Part of a small language model's weights: normalized queries and keys.
Each number is 50 + 15 x the weight over its row's rms, rounded and kept within 0 to 99. Layers, rows and columns count from 0. The size before them is the row's rms in percent of the matrix's.

# q: layer 11 attention query, 256x256, rms 0.254, rows 0-127, columns 64-95
# k: layer 11 attention key, 128x256, rms 0.251, rows 0-63, columns 64-95
# v: layer 11 attention value, 128x256, rms 0.25, rows 0-2, columns 64-95
# o: layer 11 attention output (transposed), 256x256, rms 0.22, rows 0-2,64-65, columns 64-95
q0 099:48 76 43 51 63 38 61 53 54 40 38 55 42 44 50 78 40 58 40 38 32 48 38 34 67 50 49 45 66 21 54 44
q64 097:43 48 55 56 83 31 88 82 17 37 42 59 50 40 15 52 52 58 33 48 52 17 45 55 49 68 55 49 64 50 47 46
k0 092:22 26 55 45 46 52 47 59 48 48 69 52 57 35 63 20 58 76 75 24 72 51 51 57 41 71 32 62 46 27 41 73
q1 098:61 56 50 38 37 41 59 45 49 36 43 72 55 44 56 56 55 53 38 64 40 74 36 50 35 65 36 75 54 45 38 51
q65 097:65 52 57 19 33 40 68 46 17 40 48 65 75 36 20 40 46 68 45 40 25 52 56 45 51 37 54 84 47 65 56 72
k1 088:50 45 43 43 52 48 49 45 60 78 44 54 46 26 45 48 15 46 82 72 52 57 40 73 46 46 61 81 51 73 39 63
q2 098:49 52 50 44 47 43 60 43 63 47 38 52 50 12 51 74 26 52 42 49 53 61 40 58 20 43 68 54 42 16 37 41
q66 090:29 42 66 36 34 27 51 63 20 46 44 55 68 52 24 58 53 63 39 31 49 23 53 63 39 53 60 58 41 59 72 53
k2 083:57 48 33 35 44 72 71 35 61 69 45 41 66 54 52 48 45 41 53 62 64 56 23 80 57 35 23 85 41 53 36 48
q3 095:60 61 69 57 66 36 75 56 74 63 35 66 49 48 42 33 33 40 57 69 51 59 51 54 45 33 30 86 59 77 41 43
q67 249:43 55 34 51 47 66 39 47 42 66 46 29 37 51 62 46 46 31 58 55 58 44 71 55 49 46 64 57 39 36 58 40
k3 116:48 68 48 64 76 76 64 61 47 55 47 64 26 47 67 21 42 34 76 42 44 71 53 58 27 55 82 37 44 53 46 42
q4 089:38 59 65 40 40 50 57 34 58 57 32 51 49 56 55 54 62 67 27 45 41 59 47 71 27 48 37 74 39 20 43 52
q68 088:50 41 64 55 42 45 70 75 36 42 62 72 21 50 27 50 63 62 35 41 37 34 14 71 54 58 44 37 40 59 42 34
k4 074:42 44 52 22 52 69 57 42 40 23 38 61 57 10 50 40 42 53 48 44 34 22 51 52 46 38 48 54 13 43 48 47
q5 089:56 51 59 43 90 33 62 43 53 63 45 53 54 33 23 30 40 42 41 64 66 65 49 58 12 72 51 81 41 40 39 53
q69 086:45 50 35 37 48 33 61 52 47 46 43 35 58 57 39 45 34 53 44 43 48 25 62 42 33 32 79 92 33 24 72 28
k5 116:59 54 59 30 54 77 43 52 51 68 47 53 18 41 48 52 58 59 44 58 33 37 74 54 25 74 42 56 45 65 53 43
q6 091:46 41 37 60 46 90 53 59 39 67 72 66 58 40 45 36 47 62 58 52 53 41 74 30 88 52 74 51 46 64 52 67
q70 080:57 59 25 63 52 43 35 26 56 58 50 23 76 41 59 46 48 49 77 70 88 81 44 34 55 33 59 60 48 39 27 66
k6 077:46 38 56 74 42 37 35 59 48 55 79 23 60 89 54 43 45 32 41 37 51 49 65 73 53 70 41 62 73 79 63 35
q7 085:46 71 51 61 63 38 66 49 44 65 36 41 64 47 66 40 38 70 45 57 26 48 75 77 36 60 41 75 53 64 68 60
q71 093:38 49 70 53 59 50 54 59 84 84 37 39 35 52 82 64 48 45 65 36 46 46 49 56 64 48 30 24 69 62 36 61
k7 091:42 49 65 45 53 50 55 52 51 12 69 42 76 39 50 50 24 68 33 41 48 65 42 46 56 69 43 81 66 64 24 31
q8 080:63 53 35 45 42 34 59 44 41 48 79 68 08 69 27 48 40 53 61 60 70 49 54 45 71 36 55 25 37 42 60 62
q72 088:66 71 84 56 37 57 59 66 37 36 46 60 39 45 33 41 61 50 17 47 62 27 41 59 69 46 44 70 13 47 64 47
k8 085:52 14 61 48 39 49 70 61 54 62 62 41 58 57 51 49 45 53 57 48 51 77 63 43 61 48 64 14 55 52 55 49
q9 096:50 45 35 41 66 45 70 27 53 48 42 70 66 66 72 52 26 41 55 41 61 61 55 31 62 43 42 25 55 99 50 28
q73 084:42 76 34 70 54 62 26 43 67 51 64 01 61 52 64 56 53 44 62 54 85 61 57 31 62 56 55 59 33 39 45 40
k9 091:67 29 52 61 08 46 36 51 71 18 77 30 36 74 47 47 38 60 57 55 54 43 71 73 16 66 52 90 37 76 36 57
q10 093:44 63 43 52 65 57 58 70 52 29 33 60 52 74 62 47 27 62 57 51 34 73 63 31 57 44 43 51 50 74 47 32
q74 083:25 22 95 40 75 28 67 44 72 63 33 81 32 48 55 47 58 35 60 39 08 38 28 71 55 59 44 57 80 61 54 72
k10 085:53 25 54 29 53 20 74 45 15 50 52 56 40 58 46 46 48 40 39 39 39 53 27 36 51 51 50 26 33 44 56 50
q11 085:35 68 67 60 45 73 52 38 60 55 74 46 77 64 65 52 50 74 59 57 32 27 63 35 51 65 41 77 74 60 43 63
q75 092:70 60 58 38 38 53 36 57 47 61 46 56 54 75 34 41 74 41 36 70 66 57 32 59 58 54 41 54 55 24 41 56
k11 086:40 76 44 60 36 69 42 53 43 27 52 39 68 48 59 53 46 48 40 67 57 56 33 67 32 42 59 60 50 14 53 33
q12 090:56 45 54 43 37 35 51 23 66 16 46 57 41 45 26 29 54 57 66 38 49 55 07 63 58 43 50 37 58 32 27 52
q76 101:63 25 55 25 52 55 69 37 38 59 52 60 51 38 18 06 19 69 26 66 44 44 47 29 58 46 31 54 63 35 37 72
k12 090:38 13 48 50 62 35 37 29 42 58 72 54 56 39 49 44 36 51 48 44 51 53 64 61 39 34 79 59 35 34 57 63
q13 093:76 63 39 39 52 47 66 46 36 41 50 47 69 51 49 31 08 29 49 41 76 64 54 40 50 36 55 58 57 69 19 51
q77 083:70 65 29 75 37 85 38 48 64 46 62 15 60 73 41 39 62 63 48 45 93 70 60 40 28 47 59 46 05 22 51 47
k13 092:63 57 43 75 68 39 28 49 56 47 47 36 65 46 72 58 44 56 45 51 36 48 89 44 50 47 83 81 47 23 53 52
q14 103:73 40 23 56 45 56 50 71 52 44 40 52 21 63 47 55 62 33 39 51 31 60 71 38 41 50 66 44 38 46 77 32
q78 093:41 23 42 60 56 48 39 60 31 57 56 59 52 31 42 58 34 77 46 56 57 71 58 38 28 58 80 48 33 37 50 48
k14 103:65 24 48 77 40 61 49 25 47 59 44 61 62 17 40 38 47 57 32 42 59 61 45 43 41 61 57 86 27 30 17 33
q15 089:28 60 56 31 43 47 47 59 48 39 57 49 57 71 47 26 21 38 84 58 32 65 70 18 60 56 52 47 65 54 63 58
q79 098:43 46 53 50 43 21 60 54 65 57 40 43 55 50 74 55 68 47 66 71 62 47 49 42 68 60 41 66 42 50 41 38
k15 092:57 57 27 45 47 40 45 26 72 48 45 58 39 62 39 40 34 86 47 48 53 38 68 41 31 51 66 55 60 57 39 27
q16 094:46 43 35 61 58 44 51 41 62 57 63 52 51 33 65 52 37 63 42 34 23 35 81 37 64 46 32 76 38 47 15 48
q80 096:49 26 57 00 49 26 65 41 53 60 54 64 54 41 44 31 24 43 44 51 12 42 55 51 58 44 37 41 71 68 40 63
k16 101:36 48 35 36 61 47 52 74 50 45 59 53 36 75 50 18 37 17 41 59 72 53 38 42 51 31 56 77 55 43 34 54
q17 087:56 40 67 38 66 38 49 40 33 65 23 47 89 54 49 34 57 62 54 61 39 40 27 69 36 49 43 54 79 40 47 56
q81 089:55 56 61 52 46 79 28 55 52 60 66 09 71 43 38 47 46 61 35 58 50 48 78 66 40 48 47 42 37 45 72 61
k17 083:31 56 40 55 37 50 41 39 73 57 58 36 51 24 32 35 39 62 43 41 49 51 80 55 31 52 70 75 36 55 29 33
q18 100:53 66 65 53 96 06 62 18 62 31 45 61 52 71 64 42 46 43 45 34 43 52 50 76 46 51 30 60 47 44 45 65
q82 111:50 51 48 55 56 25 66 54 47 69 60 38 42 64 49 73 61 44 26 20 56 42 38 67 57 27 27 21 61 38 87 36
k18 113:65 70 30 43 38 54 73 66 54 54 39 57 73 29 41 74 65 58 34 64 42 45 61 41 39 72 30 40 70 53 63 24
q19 103:75 78 51 26 85 38 63 43 42 39 58 42 51 64 46 47 48 44 63 49 63 49 41 51 36 31 42 51 24 76 52 50
q83 099:57 60 57 55 66 49 30 96 76 39 64 65 22 62 41 81 67 36 67 20 54 27 47 85 46 52 72 55 44 92 46 19
k19 100:58 54 47 77 65 18 61 57 33 67 70 50 45 24 31 46 41 62 70 32 53 63 38 52 57 59 39 49 43 44 55 53
q20 107:12 48 57 69 57 46 48 46 69 63 49 42 75 33 60 81 52 82 44 63 66 61 61 76 43 64 32 38 36 22 40 37
q84 099:28 23 76 96 72 72 63 35 22 44 20 24 47 41 52 54 56 63 57 49 46 77 60 46 55 63 61 62 34 60 48 29
k20 112:45 42 53 49 61 47 29 63 54 47 39 64 46 32 38 55 41 38 57 71 83 54 38 51 57 43 58 42 27 49 70 99
q21 109:64 65 43 69 68 78 89 32 47 64 23 36 54 62 57 26 66 72 45 54 62 42 58 31 32 57 46 47 44 49 58 36
q85 103:54 22 35 55 45 61 37 49 60 43 48 67 67 62 46 36 48 38 19 62 47 35 45 53 55 70 44 35 39 46 61 62
k21 105:72 60 15 55 73 34 33 35 65 43 82 51 68 38 73 57 28 38 47 46 60 61 88 25 44 40 69 44 41 87 31 67
q22 100:55 44 36 56 36 47 73 55 38 65 19 34 46 46 51 60 29 51 62 56 47 59 38 47 32 50 71 58 33 72 66 40
q86 093:64 69 25 41 35 57 60 44 48 14 50 58 36 30 49 42 24 24 49 45 20 34 63 40 56 67 39 50 43 81 59 53
k22 103:34 45 46 23 51 89 35 40 46 44 26 32 55 08 51 30 50 74 55 98 41 32 39 29 30 48 40 58 57 25 51 57
q23 105:37 54 58 56 65 46 62 65 55 40 48 52 45 51 68 43 50 59 51 72 52 52 82 50 50 51 43 72 47 74 54 53
q87 095:49 50 49 69 49 58 72 30 65 55 65 35 38 39 50 72 38 69 61 36 42 52 89 54 43 66 56 61 54 45 38 51
k23 094:74 57 43 36 48 63 18 66 53 40 73 44 40 28 34 57 69 83 63 35 23 22 27 45 61 34 59 50 67 39 36 63
q24 098:42 48 16 57 51 65 63 78 43 40 54 60 78 41 52 46 53 73 65 44 42 61 54 53 44 39 43 38 40 68 17 45
q88 088:56 53 45 59 44 55 43 39 63 29 35 68 58 73 11 28 65 63 64 54 41 43 59 55 48 34 53 27 63 67 45 73
k24 092:36 53 54 57 60 47 53 62 79 37 49 47 64 43 55 49 61 86 60 49 54 44 39 34 63 51 56 59 28 13 39 50
q25 098:60 37 65 71 36 44 58 54 48 46 59 74 37 45 46 47 42 38 40 39 47 60 74 26 67 44 53 35 20 79 44 54
q89 100:53 62 41 61 54 42 47 39 61 59 48 58 26 63 67 59 48 38 46 53 43 30 33 40 37 50 77 39 44 49 46 34
k25 098:48 65 51 46 57 32 47 44 52 44 58 45 66 86 59 52 22 51 22 35 65 52 59 37 49 70 63 32 47 10 55 53
q26 102:65 31 48 31 69 42 48 77 56 87 27 72 85 56 42 47 54 56 56 52 42 45 36 54 67 56 40 54 43 51 49 51
q90 099:39 51 70 61 74 21 57 82 52 39 53 53 47 51 49 42 36 30 38 40 50 48 32 32 67 64 59 48 52 39 43 74
k26 106:51 25 26 45 39 50 53 77 69 41 31 32 46 11 50 54 18 66 50 71 73 50 53 60 37 41 58 63 50 69 58 48
q27 113:34 68 63 47 62 53 63 33 76 47 46 65 45 59 47 47 45 60 62 53 60 40 68 39 56 49 36 56 45 21 40 39
q91 090:48 45 62 60 46 47 43 46 62 66 60 46 30 64 45 62 45 53 48 56 88 35 20 60 59 73 68 66 42 49 49 64
k27 101:43 59 84 59 45 54 91 45 66 17 42 45 53 71 74 40 44 30 65 33 82 28 35 32 54 20 00 53 74 54 60 53
q28 107:64 71 72 30 47 33 34 39 64 40 64 70 49 46 33 69 56 38 55 54 75 50 39 34 84 46 21 38 66 68 49 70
q92 098:64 74 37 36 25 60 37 28 66 44 46 48 42 59 49 50 29 40 42 49 35 73 32 43 70 24 60 64 57 61 59 33
k28 103:50 56 42 28 11 41 51 40 58 59 41 45 50 15 56 55 16 54 31 47 30 42 58 58 26 55 61 30 46 31 34 47
q29 098:60 56 41 35 68 69 44 64 35 69 42 41 51 13 49 53 38 45 65 21 40 43 63 69 56 41 58 57 37 25 67 62
q93 093:57 44 44 60 36 39 45 81 55 51 65 31 70 61 70 48 40 51 49 66 53 61 37 57 43 13 46 63 73 57 51 39
k29 102:35 38 49 28 31 49 52 50 46 91 46 48 19 35 62 33 45 43 59 37 62 58 75 62 74 16 52 44 42 56 52 55
q30 104:55 71 44 63 39 47 39 37 52 19 44 44 66 84 68 56 43 38 45 36 61 22 37 69 68 24 47 78 75 24 42 45
q94 095:46 52 65 31 44 71 17 46 76 59 53 34 56 56 66 58 18 47 68 63 46 74 79 48 69 63 43 71 86 44 52 67
k30 101:63 12 63 46 57 87 48 57 69 71 64 10 39 58 56 74 73 55 26 42 34 16 73 53 65 78 39 38 52 75 52 59
q31 101:61 56 41 58 68 74 60 52 33 47 11 43 59 20 63 57 29 32 67 46 39 52 26 35 68 67 34 50 29 78 58 58
q95 104:28 35 46 71 51 54 58 61 36 52 49 52 56 62 53 37 67 50 75 65 75 61 45 43 61 70 46 70 63 59 60 31
k31 091:48 75 35 66 49 33 38 26 50 50 37 44 73 19 90 45 56 60 61 29 26 29 67 49 53 57 51 55 37 26 50 37
q32 100:61 46 44 51 36 59 41 76 53 66 51 63 64 66 73 80 58 54 37 68 59 64 48 36 39 53 39 55 62 61 43 17
q96 096:52 55 35 31 33 46 44 40 74 52 37 38 84 59 32 37 40 27 34 73 51 50 33 42 70 47 59 52 47 68 58 45
k32 100:40 82 52 64 50 53 53 65 81 50 31 38 25 54 52 53 55 62 42 38 49 26 48 81 60 79 41 47 46 37 44 72
q33 106:41 18 46 36 52 44 37 42 36 84 30 43 45 80 52 69 50 69 60 72 67 69 29 70 49 52 56 40 27 69 54 55
q97 090:42 45 72 61 55 34 63 77 48 51 37 50 30 53 57 63 59 56 78 36 56 49 35 42 54 50 25 39 42 61 61 21
k33 098:58 21 61 71 53 54 58 52 36 35 37 62 57 49 46 67 73 64 37 39 50 61 52 53 36 50 36 74 57 38 50 30
q34 100:42 33 55 19 49 65 73 22 25 62 42 43 43 13 64 68 20 78 28 45 36 40 63 38 55 81 53 41 56 49 38 43
q98 092:31 61 33 45 47 62 40 49 41 30 30 49 74 31 70 62 53 72 43 71 61 85 61 26 05 69 71 68 46 46 21 33
k34 097:20 30 44 24 67 62 70 85 44 58 50 45 41 33 72 44 40 49 49 75 31 30 43 44 48 79 44 71 34 81 32 52
q35 103:65 27 33 39 60 54 24 45 54 31 36 63 71 63 38 62 30 41 64 74 56 27 45 68 79 52 75 26 37 49 62 18
q99 104:55 65 73 48 33 36 77 58 44 44 31 99 66 62 35 53 53 40 39 38 43 25 33 40 43 77 60 50 57 25 53 33
k35 114:56 49 60 71 41 51 35 39 55 54 55 39 43 57 40 20 37 74 58 55 43 41 94 54 69 49 47 72 42 71 55 35
q36 131:51 27 48 50 66 28 65 61 30 29 57 62 51 50 55 53 59 51 38 67 64 36 52 55 42 49 34 30 15 78 37 37
q100 098:35 42 54 38 24 47 29 67 23 29 38 59 59 68 51 38 42 75 51 36 49 61 35 42 45 33 50 72 65 52 73 54
k36 118:56 25 41 47 47 52 62 22 64 21 46 44 34 43 34 50 49 64 37 12 41 43 43 56 48 32 38 62 53 52 42 36
q37 108:39 11 23 73 48 50 34 83 24 59 66 33 42 49 32 35 32 60 46 49 52 72 48 52 49 26 72 74 49 41 46 39
q101 097:62 56 30 56 67 58 45 52 41 40 50 63 44 55 46 51 58 48 47 38 52 48 59 58 49 24 65 22 37 43 60 56
k37 098:51 61 45 52 49 70 23 55 20 40 58 55 71 56 39 62 47 41 62 43 33 49 58 46 54 50 43 57 48 62 26 31
q38 097:27 27 59 29 54 30 59 58 83 29 49 35 26 64 29 48 67 46 37 60 10 56 35 58 59 38 37 52 74 58 22 58
q102 101:62 56 47 52 61 03 61 73 53 55 54 37 38 52 43 44 66 52 47 48 34 25 43 42 41 47 26 54 56 64 56 48
k38 098:53 39 64 58 30 51 51 48 52 57 58 46 56 28 54 54 66 47 62 25 72 53 46 50 32 53 16 33 46 34 35 76
q39 100:55 48 58 86 34 59 25 60 59 42 79 57 33 53 50 41 63 70 39 64 40 58 39 70 41 58 74 51 40 47 60 25
q103 092:57 52 49 26 55 03 47 71 37 58 51 60 15 47 60 51 46 28 60 62 51 47 60 46 71 23 60 29 32 55 59 30
k39 105:46 33 43 48 50 49 37 50 56 46 74 67 80 21 61 26 26 51 47 30 63 62 60 49 34 28 47 55 55 30 43 17
q40 101:66 17 51 40 48 82 29 53 63 45 71 51 53 49 54 41 48 63 48 62 66 48 60 28 67 34 56 52 51 61 63 15
q104 083:57 37 50 24 56 43 57 46 51 40 51 58 25 43 66 47 48 37 50 41 18 25 48 48 59 54 59 07 32 72 32 54
k40 108:64 35 36 47 42 56 24 65 56 29 73 51 68 52 65 36 39 58 55 80 60 34 59 46 54 49 63 29 49 59 26 47
q41 104:17 65 46 82 66 43 72 48 50 80 79 46 52 74 37 59 28 54 51 51 27 54 66 64 70 53 67 25 44 46 64 38
q105 095:67 51 29 59 54 36 67 47 47 32 59 87 38 71 56 50 73 53 56 67 56 47 61 68 30 31 66 29 61 52 76 41
k41 103:56 83 43 57 31 70 58 51 62 46 58 45 42 50 67 59 06 54 59 38 65 73 61 78 40 47 36 47 18 30 63 79
q42 102:62 59 72 60 51 61 66 45 33 62 41 49 99 35 53 61 25 34 55 46 32 50 56 63 52 52 39 61 36 38 41 72
q106 097:39 77 88 44 54 59 54 66 54 58 46 49 64 66 60 76 46 47 36 44 38 32 74 26 59 31 52 56 49 33 53 60
k42 095:50 52 85 68 52 45 52 25 73 63 43 59 26 51 20 69 40 56 63 30 53 52 53 44 55 48 53 30 58 42 56 48
q43 106:31 66 54 31 37 29 84 60 49 62 49 46 32 67 17 22 53 57 45 88 47 66 66 45 55 58 33 44 34 43 57 53
q107 095:52 75 38 47 72 38 59 31 49 52 51 43 57 36 70 50 47 48 44 69 50 67 57 46 82 54 36 72 41 59 57 80
k43 099:46 58 20 42 36 80 52 29 64 57 50 64 64 65 54 44 53 64 75 57 67 25 48 37 69 60 27 71 55 57 67 42
q44 105:51 59 79 43 54 67 20 31 60 60 55 56 52 31 60 53 80 73 34 40 75 63 62 60 42 47 48 47 49 34 50 46
q108 085:58 47 42 52 38 49 49 59 73 59 46 50 48 40 26 47 51 61 50 41 31 40 67 57 35 37 50 43 66 60 65 43
k44 100:33 34 58 59 43 37 55 35 66 64 34 32 43 45 32 60 74 64 38 70 50 37 28 64 34 67 33 55 70 48 57 69
q45 101:41 49 54 59 70 34 54 59 75 60 49 58 57 73 51 61 39 79 54 65 54 60 51 48 60 37 00 72 38 46 52 48
q109 105:54 49 49 45 57 55 62 39 22 78 41 59 58 45 48 29 46 49 49 60 67 64 67 51 43 57 41 62 41 40 44 38
k45 098:43 57 46 36 49 35 57 60 56 69 54 82 07 55 54 37 56 86 51 41 54 62 32 39 48 52 30 59 43 48 63 84
q46 103:41 76 46 67 74 54 46 50 76 61 53 43 31 54 52 43 45 65 41 53 30 47 38 35 70 55 55 44 36 56 72 80
q110 100:59 09 60 40 52 45 26 46 75 49 62 33 37 58 64 50 29 62 65 61 59 61 58 32 44 69 57 38 71 40 54 64
k46 104:64 55 50 55 55 63 36 42 34 57 29 60 53 26 56 47 51 54 68 31 50 62 58 51 32 64 45 44 55 27 24 36
q47 103:44 68 64 45 59 65 56 47 32 27 60 51 77 48 36 77 49 48 36 61 14 55 54 48 51 48 32 50 46 33 21 53
q111 091:42 33 45 45 50 64 63 42 49 65 71 50 52 57 55 40 38 49 44 53 61 63 50 51 32 49 22 65 40 22 38 70
k47 096:58 54 49 40 45 27 52 54 41 26 45 59 71 50 54 64 57 44 25 75 69 33 47 57 33 39 38 46 36 48 47 37
q48 106:70 44 51 77 44 62 81 56 46 32 72 57 49 60 59 78 46 43 29 62 62 32 33 57 40 68 35 51 63 58 15 41
q112 096:50 68 36 66 83 30 63 53 58 58 40 32 32 54 43 78 43 36 29 52 27 47 49 50 68 48 60 64 52 44 57 54
k48 109:55 38 35 47 50 62 56 29 24 54 68 58 52 57 49 44 11 41 59 54 52 54 58 48 29 57 57 37 59 72 65 50
q49 099:32 43 36 39 43 35 26 52 48 49 51 60 41 44 43 37 48 54 71 30 24 48 45 74 64 36 33 48 43 28 36 80
q113 096:42 36 57 33 62 37 51 36 48 52 63 34 58 43 69 36 41 47 61 52 63 45 50 28 73 53 60 83 63 53 19 65
k49 091:75 60 26 37 61 51 44 40 49 51 62 42 63 47 66 36 30 25 30 53 88 36 65 10 47 24 38 27 40 40 47 39
q50 095:27 73 22 40 50 49 22 69 35 48 58 60 49 68 35 56 63 53 36 36 54 32 45 61 38 11 59 21 38 48 47 49
q114 099:50 48 50 48 27 63 44 28 52 40 57 41 52 47 29 80 43 59 34 69 48 40 66 50 74 46 53 19 42 63 52 38
k50 093:47 51 50 52 73 32 47 70 28 56 72 43 56 34 47 58 26 48 54 29 58 60 45 67 63 45 71 60 76 79 52 73
q51 105:49 42 83 49 68 58 64 38 47 32 42 52 54 37 54 27 31 40 53 36 41 51 80 24 32 44 51 39 93 60 38 42
q115 090:36 60 57 55 56 65 49 64 76 36 41 49 40 32 71 48 46 23 80 42 53 33 72 44 77 42 33 48 71 41 46 44
k51 101:54 18 53 58 30 54 48 47 32 63 39 50 45 80 75 46 41 31 65 48 66 69 73 60 72 58 33 73 35 57 48 74
q52 093:47 61 52 49 47 63 64 48 59 37 72 89 31 12 59 58 47 56 67 48 54 70 34 31 68 53 63 71 53 66 56 59
q116 097:36 57 27 48 42 52 30 38 29 49 66 64 57 32 55 26 52 32 38 53 42 26 81 21 75 54 65 53 31 49 66 69
k52 099:72 65 56 45 16 64 15 79 59 74 34 46 61 46 68 35 46 49 52 43 33 78 33 57 47 57 41 45 50 48 70 54
q53 104:66 21 44 63 81 54 41 54 42 34 49 39 46 63 39 49 54 51 47 29 49 59 44 47 43 25 50 53 72 80 56 43
q117 098:43 38 67 53 44 55 47 41 42 55 59 68 23 69 58 54 51 32 45 36 45 55 70 53 66 45 47 41 50 22 31 68
k53 106:74 69 66 63 65 72 56 51 42 40 27 45 55 68 21 41 62 63 55 55 50 24 50 32 31 14 55 22 56 55 65 15
q54 098:51 29 66 49 41 36 35 63 70 67 19 45 43 66 83 72 62 56 52 76 45 39 52 75 49 50 51 54 51 27 37 26
q118 089:67 49 76 72 67 70 41 33 78 56 38 74 46 26 44 70 52 52 56 41 67 32 49 55 42 55 64 62 24 58 57 68
k54 094:51 55 45 41 35 66 56 61 33 74 34 59 57 43 61 63 79 14 64 41 60 48 72 43 35 65 42 04 34 31 30 28
q55 105:47 69 69 35 35 59 34 62 17 40 74 67 67 46 63 24 52 42 78 33 51 48 63 14 58 29 48 76 64 37 57 81
q119 097:69 34 55 28 84 52 85 60 38 50 14 63 79 57 43 58 64 60 54 80 51 64 31 23 44 46 53 49 65 88 36 36
k55 110:50 46 64 62 65 51 32 61 46 65 60 33 17 59 66 55 41 41 61 40 79 69 40 60 78 40 53 44 21 37 50 66
q56 102:69 56 44 41 70 41 55 33 53 45 39 62 55 46 56 42 59 66 56 51 56 64 18 55 19 77 61 67 44 47 52 42
q120 092:47 33 44 64 61 27 36 52 53 32 61 58 42 55 63 31 32 31 56 72 69 50 50 58 43 51 58 59 45 64 75 77
k56 108:45 32 67 57 62 25 44 69 45 55 67 69 87 57 64 33 42 38 52 45 56 52 56 46 47 48 58 81 36 46 59 81
q57 107:51 36 41 54 52 49 52 60 69 35 43 55 23 53 48 53 64 48 54 48 61 72 49 35 58 35 57 48 83 72 45 42
q121 094:58 67 68 62 58 27 55 62 65 48 49 36 65 36 64 75 42 55 53 50 56 59 26 42 55 82 73 35 59 48 43 55
k57 104:41 40 51 63 58 22 64 52 31 64 31 27 54 43 53 42 43 65 54 42 35 46 19 48 50 47 60 36 36 66 42 48
q58 094:65 40 63 61 43 49 38 43 22 59 57 61 48 52 75 43 32 23 26 45 57 57 68 67 24 37 57 17 51 51 61 34
q122 099:43 40 33 40 68 43 53 45 37 40 38 48 64 45 64 85 38 52 52 75 51 50 53 41 42 09 55 33 59 77 39 60
k58 105:59 36 46 53 39 34 79 36 64 21 58 63 21 54 63 37 50 35 27 69 63 28 52 64 65 70 57 55 59 42 37 60
q59 104:27 49 48 36 16 45 32 63 30 55 48 85 59 54 48 50 60 64 20 25 57 57 30 77 49 71 36 43 49 44 82 66
q123 101:20 92 41 69 59 66 47 56 57 65 68 60 41 35 64 44 66 52 41 36 35 30 49 76 73 84 55 54 30 37 53 60
k59 101:61 43 36 38 45 40 43 39 28 75 47 28 47 21 63 30 24 24 23 54 29 38 57 25 61 68 58 63 40 38 60 56
q60 101:52 48 52 43 48 63 55 52 65 48 53 42 16 90 26 57 71 58 32 48 39 62 60 49 88 78 41 51 69 27 45 32
q124 092:27 48 43 65 52 63 57 81 61 47 62 28 50 37 50 55 56 41 64 58 63 52 30 47 54 27 45 31 54 37 63 75
k60 094:60 44 57 81 36 45 40 42 65 32 42 53 31 29 39 58 49 75 55 53 42 69 34 57 13 67 57 64 67 53 74 45
q61 100:53 65 36 38 76 52 41 30 60 81 44 24 65 64 52 46 36 59 66 49 47 47 45 44 48 53 43 40 63 39 53 50
q125 091:39 78 26 44 57 32 55 49 65 56 59 68 59 43 64 56 73 66 57 35 41 32 70 33 46 67 57 47 37 48 57 74
k61 102:63 48 28 27 62 53 57 42 43 48 47 78 19 11 34 81 37 41 58 58 19 34 72 57 27 69 32 38 53 61 68 62
q62 100:42 30 42 50 58 49 40 71 38 64 84 52 51 42 32 25 52 57 47 29 65 48 51 59 45 57 58 33 55 52 41 66
q126 101:51 35 51 52 50 61 51 37 48 51 60 76 64 38 27 39 08 56 47 50 51 47 51 50 62 75 35 66 55 36 00 55
k62 105:24 41 57 56 40 50 42 25 41 57 44 45 64 43 43 47 49 39 39 29 43 27 46 60 06 67 47 53 77 70 19 63
q63 105:52 50 68 48 55 40 73 35 32 69 58 38 29 56 66 40 27 52 41 36 54 46 59 57 65 41 38 37 39 66 47 33
q127 094:73 72 60 52 75 58 59 64 51 43 34 41 74 40 39 84 58 51 48 36 49 47 45 54 57 52 49 34 66 49 29 45
k63 101:17 69 67 48 44 54 43 49 32 42 36 79 29 31 63 34 39 60 52 55 34 40 68 38 71 44 41 54 48 46 34 56
v0 107:62 36 73 61 31 73 63 53 43 65 39 64 70 58 35 60 42 45 53 13 38 39 54 44 38 45 58 51 37 48 28 63
o0 104:50 18 72 49 64 49 59 52 58 70 27 50 57 53 68 53 44 75 51 33 43 21 37 41 46 45 54 63 57 43 21 34
o64 087:41 51 26 47 53 54 69 69 35 12 58 69 23 54 43 81 29 35 43 53 68 22 78 68 41 41 16 28 59 46 83 65
v1 096:44 20 68 42 50 39 59 64 26 58 58 55 63 33 54 56 55 37 63 45 44 42 41 48 41 34 55 66 54 44 56 33
o1 099:69 50 52 65 86 55 50 43 59 40 55 69 69 64 56 38 56 32 53 62 37 45 39 44 57 72 41 80 30 56 90 48
o65 087:35 55 61 38 35 53 40 81 49 35 39 71 69 59 30 79 62 46 68 63 84 45 28 34 42 38 66 47 42 52 33 32
v2 105:37 43 58 55 62 29 48 67 36 72 20 37 49 61 33 54 29 50 51 71 38 63 44 43 35 54 80 60 51 60 61 36
o2 102:48 49 68 58 54 53 35 42 63 55 42 32 90 44 66 57 44 34 59 56 46 18 61 44 49 47 64 92 20 59 37 49